Each number is 500 + 50 x the weight over its row's rms, rounded and kept within 0 to 999. Layers, rows and columns count from 0. Numbers have three digits each. The size before them is the row's rms in percent of the matrix's.

# layer 4 attention output, 320x320, rms 0.119, rows 22-121, columns 192-255
095:475493499508531520523462448457493537497433430502504493515506558512537494535521552486542444483466501496566538513461514526553517470513532603510549586466537510482473451576467516462518446546586501
101:467515448563547477446571521517493599531488470451529370485524536519459496473501526515488481600488453520574442455502483432493471489437539480505501435544506468531515512514509501487477486426369391
107:529373463535549426471502464476555477494487498452498448455522533460501502457434611473524530513491523536509523469604573481491580464561556496468512474579578431505490519513502575439631469471525511
103:495462409503464633382502481546511463519480519495487483458501479464459428475438428494419495451507475502545447473434559562526495413495463518481437507491520495506551425537405568596518525555547497
100:423497382393404501487569429497560510512538458442528535504502503492557469492517563497383466483537459510623521574511368487550532468495412530543553462569544512577561428375506531495486555499559521
090:455607535495515497502453484485461510512595587515497439544526461536492476462532481489471508550488525544492563466548527538572523520473498455433507510573526498540547443504541517523555465528442535
100:540500501508510513490484473470607431533533519416519441439521413473480532502505501514551532627488396483441491486432443492464521443569451520478527530523565494588459578472416489545457481430459583
098:434483470589504505433479623484513507557466571512485533525449615483482472531604551480574526503465475445508516459435551472426388497459487519466488522517492501516469502552514421445503478544546547
093:475426523492555476473638506580608451536478439527505539437520479618501569482489535430424536493557521519594491471531524461511511369556432444547502509459502374540415516454501508565612507506570507
098:491510512477474451482494527572580578471525487471437423536482502498548507450468441475536547493529527461531425547575558570477466494395450529561496586542506562546470459522543471571479500555529480
100:517494443524500476543492456496488477549458508494461514455599512539494451525544522559530527512455407521473370539466490581431585513484501507483481505483481561502381406565452443468494463498447509
094:461456423469535457598520494565453515467419528512496542414500518569528480472459579456548510495597580502551522442419427461409464453517513531492430469499465491514488503494428508472522410552559449
112:493474518570543489525475506543489494491477503502557452629417406501500595557450386521483531482512460547456489458456450544608475541484453530446545593485475535471410508439494484524477459468559606
104:515539509457461544473551521536480478538475505503519433482489564489476521478491500499420558411526485510548547540474516412507471570540494540453491508541502468546514538460535472551502505513538499
098:493495620507508498563459450465480475488582532550572479535507449541505386404498482542544502461572511442429599461489460465532543527501523524497472458496410556559467544475569472498565407545513437
101:504525504558515492547463426570453502506492532456533578519514499482459496465450569520601457446443472441442513477489508478479494516514451607463450550455421462488548633536520472547506412605590556
088:449532457558502502496482443502625537494483500594574536539546428518551518452417463528485499528526452487558484438572472608514511466492526580499451498490521424504423481489462519516507456553465583
099:515418528496503560535453500423495497462457508547515417540524451474517491533434554528446511489430427555487455387448461521483540466516567491497483567483420518496524456505487464439490537548443453
098:494466435545482593507494523513596525537584535618521401530538490408519447499508380530488475509537538557573466510483568536512516455436489475494534555501568531441542499476503449556502452411498429
100:462504576530554515577462560562500580526521629515500446503521469432536414515436470517557573576445572521486509437465537512406470534471542481450463481553508464547566401516403551502503467522463531
100:453441437442476472564444516437420418532571481497475476535507549616499535502456526529483470536513486478439433509495422471495535490559400481569541511463544531509473529531466487453463512559465504
085:511566538467531462548619460512556463479465537564301494510474554530438451433463513508452418523572506563499443500507418439516527500594512513461490601461549446420423619525561452511548558541476413
094:502585570457484505546515497433461510446491572460455530507502508543513516511546462463534578523637542485474513542402557505503528514521472511475562484507511476457524572460544469401553523479542449
108:460495511595473476566530545582507423543436458522441496524486494478473546485423483470521558521521493576453410521515412454486404533518465615529476587564444509524494453534462534469530478552463486
079:517502558584566475530456481527514537531471558404486548441558490457441420564561480451479559460518499451476417419513425543388445543510497508440490513586561460439540550589481464507436544518513498
087:539474505417527467633496529512388513556547437569434472473550421477522529483529472592515446518438506591439477524481409485419459561580567487538554465527523505514481558506471437448466532447500543
097:553479479510521552513515449454481527465464449485489441539516534550513419488432550493480550464430482544562457413454419535578598465479484513423532475563442442566509520490574502526561522491597599
093:431536493548576526501478568565431538448486456404418556397449527521542434546573559460511523428491503494494503492496403447448505495454547501539480541435459489425380450649519540484398564467525596
098:503440489445469425463488447527484563508577500381496558464453585474539516518558433523500513489458502443494541594544524514539481476478479553489527522531508513384528528532482542597561492573606523
086:493564512543453536501504550519517522519488486461503502514474436447574486542486544472545435606429493431460533610498626419507523520573467488456501526457484528566537344448425504480498411543373616
099:438514490519446549520439439510428489438557486483486554490485613523553568501476509515511473440506518501471497535531458593509458540503493515515498563438529576533459495435459539474536494499513466
103:503599551521547420477577484483413460512480437523413533526539460421549488459508543559508530516450505508402492547530498474527537495553424477547444484456459524445572467535541425506504478482527551
102:615528578446510532475558478455571537458618469443497450462470625484516555609476558528524394515522460488407533405512502471566403449395472462613481525573531540520486493454466460490418524526511521
107:535488587432505513541486540466490504533475532469466493418507472531449541558549560496478542455523484576432451478515521499484534545537487461450491426475535407503449482497516449485525541440563508
094:513531533456547525555537490500531404547523442513465583542500599429494565554495486494514476489498555506529569484526552487490428505610493462498434566486391534470509537528428516493503478491484529
104:591494467578517486429572463489526468501488545618527484404424459530490548494533469409421452479482446509619456500528549521529489448557495485508450516554545615492475464509431523491530497457459470
094:484507529523489476578418535448546527474507439460460524544520462426483535468414540512487491563550526432475576482539451421521574410478518558547546520449487484545498499517597584431455537472452571
093:441497524397448475505472485478528495539414526546498496453454536463510538493490637449479496489523587467530607508524428515583523491460461422455529523553497500415520570472535545431465537433569486
099:546475552466520542449474459509534476502478550441427574469484508565483562557540478467509419490567519484463529510505535506519550426557483585493463416426520494547468493436394408459442474602535505
100:493523547469433543510528562518489436508465502543508488595586617488444532512528503578510523541512532414480472585507548500519483487490559469543544419528418427395537482501481428499399551460470422
102:505500450538489509569417532505490448378476499429526477512511480491449475522481488522475458466437535485448414507502442534406522495591499490473598485576493546462476501545477512466412545401524503
097:495489491459539467417569591526386516594546447460412437503539504494543566527471494455394537521532504461447565483495576398402508527487374449486509528539471550481464382486438524519550668451479520
102:486509502519482531509518526512428594423455527448478530617392460468507543521527504447541462422471605505446502484442529388441501537407445490485541498486429561479488536509443488457512498529567485
111:454475578500562550461463554493596402465512550466493478517569494443488534555437484528458492510455543561518559473506484552430518485506540489448498471554441478474527491372524531451529504484512464
106:460442443448480440515540514504503478439540471427523466465517513528494506560521486518479523393495516498547498458496509469502498525458524464523491584548464458454434499518507529538465462510646547
096:507478513506535508502580494552462406446471497494470491517509456513532409570479482538440513455467432539435485350504499469519539491553517552543540574501461515506453522473447556555440515395513449
095:502457437533453526485563483509508609432582545537459585469431504504510511472579483560444462435504476535587411486508450485421410474461518469460485542545559516469516482519509457529489444517556469
096:538545538463527416413590566546493486502467555482456413456443489446456460456560502532530492502529529451419489537462562423445434509531494459531525545502562446505492523499476402433440463498453462
108:533520474414564484483469443596489594507474487537426482463508505524495570601408483521419538447528434447561488528544504539504432451460416603511467559496482513449461544458381504497474559497496429
094:542526482484508476593463476473615450480487542476481529432605579479535475511526520533455435462557440461500498379581462471521522486533517561519484513511492524476535543498511457464467531529616451
099:467519434518509556497469446538544477559501467563533502490509511523460515490397535431455457518556524432433423597576522536523567464565458554572454392533540398452479581469491555525551541507514473
087:494513513434568501427464505511486469501465463547511487563450486440509559504455432421574483526471463479493556491578549551472512523546531502529471493479462559538491484464451528465570398473553439
103:506470437502428575499524474562455471543585501480492543574503489497530562431528513468430439460439584525492479508523527561576458498549410499467507470496488542517389380542540525453480603479590575
098:473549456514428502509548538437487557470527423494505528477525495494514527507536479533487551475550528507525541547545533489512522431384523494573512460512467593507490518508467480484450575442525527
102:471503446463512487497467496586623513528498510538458579554517559570441462572548508507436485499594571461582488534475506511471463473454432544487460487438456395505420572564489512489497554479481403
100:473542551509480416419512504514538530577488496539513447536560513532541500483486576531571538510443514476489512535550559535452563492486514517489472433532518494448450500482551514513517436477395495
103:514454451489488463496458500489481495496574521553429532353402460478454477468510561554490498581504514547544440473525465518469547456486524524504453524461578568516489533566540534499465523488455513
106:465522499503562546431469484472492535484474479583493510558509441523504496400512491470561561571431571484545497423451521578451548501498525568510436509501471477495452504494571489478480448482414547
103:477568519464534491458526534433536495510521360520544551475542465508555521501450531512571483566494529524537553524428497492478608474516473515604492490509528494499498516579482516431448444478441386
104:501465480504444501538552456564547552476485488559529422481475498537525530527569575427438457552490511508503482574495437479543535504524500546469433510554535540518479488574456536481567543470444566
090:520427511535507506508516540521493560545530541503506600446498406572534491522494437415528470519540519623593534458484512598572426500485432535471545477417551497578477513525447497511541526567421443
093:494414608472485551469537520471439456477514472432543465523542510560528477412512534535530508562479566545502583414478501464512546519456475472507598460410538491464468484481459469519516451513483545
101:510499572464529555526484440447598549595487487466444543615502529410491450518408425527519541461555471492438632520484488539484462455419454540519461516508415509540539575449467512556485471633486506
097:512467491598499551506528409484510544515567483504516476483511432540467473552467531455411479424525483562473414470427439482513498538501564437455510437509444517561426531482461453479523604453471499
104:539479497420548459541509431496523497474469487508541523497486465499530412465471419436454492427519474614537496499539474518483462520515561504454493486472446518503501602467511519538536512581504523
110:512551526539415514527479520457491507559534503534476454462446497594397519513526495441500485496562490536419454499531536514510498485494443525575499471492576540508454488503609379502593527451449457
099:572491521492523486456456487504541549549533466486448498496417521568414497371451457538427479498477521503504492464614545473427548466473535494504423536534485467477425569457581515570496524505526521
102:554430489540466448535542502439571516445515428420471519503438476547522500507552556472389492456596458514558445532505429464555541500501535465548577544535525446518459585439534516525504556441479393
112:520539576515493523495512428509393494576504571478566466559543558514540472524519439489501481563496478468490532489486520506492507561427528500382518463426448483447474347497479477539452506513475519
095:588582484519578564478435530522425521444514427511517420469452472453497507572459467435427519467490423501431478502475621541521549458533574513616517483437491542443554474543450513458486660409540544
086:531489509436494499510509451594503482558397514485494458539496490521487478610456512554524506398516509459484594478500479454544470473501484578505528476504516432403454594535546534496487495548526468
089:462508535584486518470491489572512445568475559499474410550443412521499552458460485499507434559516555541497472528467559512545421461560465514556562496524470529639479526513511555475520479540505532
089:613526494507500480483523563626453536480440511448437522523457489517522470506426552483492554499502470529438499493507539556460461467506494460514520571458547447457459418512528477463479585469476561
101:511452438513457595514455490597488495461510401465566507544495488489535563401475520569570575503523544509611500457458426525420515527508574520496506556571408452544519465493563458488458442471495501
096:528475479487499542498510506469444516454446423496420432624470509563466483455515516388524498571434554569514498444543508533514544521527524535569443474617530523440468447497480485437544441468488504
094:477543502488553463485562475530547532489539573443500533632404364386531472516407517534459494454565481435479507489462472503499591518461530518458565502501508528489511503462473624455526502524499590
113:474521547443513446561446536519459497516489453542525450513462531562486507435461499447514501545445492439535569431506419457404529563455472502523457503544507476518475520515537559500504421545507493
095:431530481522467568490445604476516496438507515556429510478465478488457527505520430469620465466457481448498426521444519519418516466592466562455464541479544522478506491527562505532567445523557536
103:502519572496566444458466442490516451510504434448504495523508481559481513474499489488584465552482552443528508542539478526470534523530502498507541482528492493540487541588528488485461497579498461
104:487599442412466548446513435530580488566521451504454486610507475406506545528526507489555570545470514481532561540448484474539458428514444504551470566571519481614553496462547484428520488495448492
112:487463511456464589465501526506489527448424524531597439483465531477482502462539494444475471426477528524543522553428489519506484520458494449488496448532526586484490507532549528488524519490518420
096:488516544533552525437465488545512472574414523528484596554553521463464486478521438519504561515476496490537545433445560541478511488440479471459601530495475421479519462587494422550566501426482542
102:547452471482534475510464552475533373521530463469451498513532473513482583565466565458395493439550474508409527548500477517471443516547451509587489534537530452504495495446490495487539608490512545
096:492599555500522545554477524509474503423541507503435483492519549468546509411446462447574507505465515449394511565550458510489496518504509511458497456506510535447555560464472529557584448506466612
088:539503514430467412497461468550444472424411545454487468440451438515576473582506552451463432495647523485509551542519564503520504492486521654564605451535537499491499535497532519507558570522645512
097:493409455460478498502552621547566543566453534453508482501494397467558476482595473515570537573499556533481528580487525565502502528452500461475520479542453465565530473429526505435417519469465473
102:512516538490498497527456507460425533542522509532491590473560554510437447522516468430551501560510509517403548441539529580472561535540517486528451490475441497465508531537547519443545522507499472
101:476485529404512472471470530527447604531566551520526569484458490552456484458511551500507501493475419445496472568472521541456518655487482416519525480539487515574468491500502503451467494526561478
100:516509486541505499453544453425558446471535510514482505553503461530435476525535490472524494468489497455518433458470533569507468510555586538441480524474562427504487531446452452534514549482455503
099:490434403475457519557406438520479504419547539567506468505534519453471491537472504536479518479494540518516524579522446536552503506545541559509574458471477573514528616446514533561460566468470560
105:496484546474481538563439534453425421519527485538479489503522543557499502524477576534524469444494576501451470530471491468481531532487558492492535459469481515390436560528555500458570523491377458
090:425472474547465484528483442474444486515379566474462482525515487482498485477592482522488548494478445472445471496502470549515435516513581564466483516490480502520522542489540461479548551509552548
101:450546477562465503541430555528529544494431499423562442525485421561556439549499473546541557482514540437512449483501497488471503513425558518555478472583459475516495514526423494576493480463510433
103:570465494431497496534498505499457451434507501474537592511522532565524477468513455564475455507446505468484576523490427512543513531568496594520449415445558558450478494518431412508462539445490549
113:515450457589459545536476488471480480544498579541508522462532540481490490493537549533480511491549483569520535494472476547512467544500511566469421492500458416521553533380511470549574479572497563
101:488559501483570508404466550509506598534530401474551535571551499607495512509421524471503496526508477494451482476518569492412518502449432488552545450428430518442463439474518513464442535525431549
098:513509451450517517438483472489497480529444498411550457546550520582569542428589540483561452505453523507558463503543561522503444529472508527476550431534584468529413456448500440486509430531527583
099:589565442570519504428495527542521465509495459563518463465518520464419461455425513546495617487444382450590377528533540512469468558514542423501427466468495506441545514543443463490523432448413469
095:586428567547430503469468400563479527534472517469488439572404502454568462505465513481490354586439523491532577483536443540508513467396530592521423476498543573546556486605421518488519489590501596
097:591539469555480480443563529401489589513576432515478512503515516536473531467586538460466455594484497478448543532512546521574548481458524444550488489453539521513506444581501424543513528447433542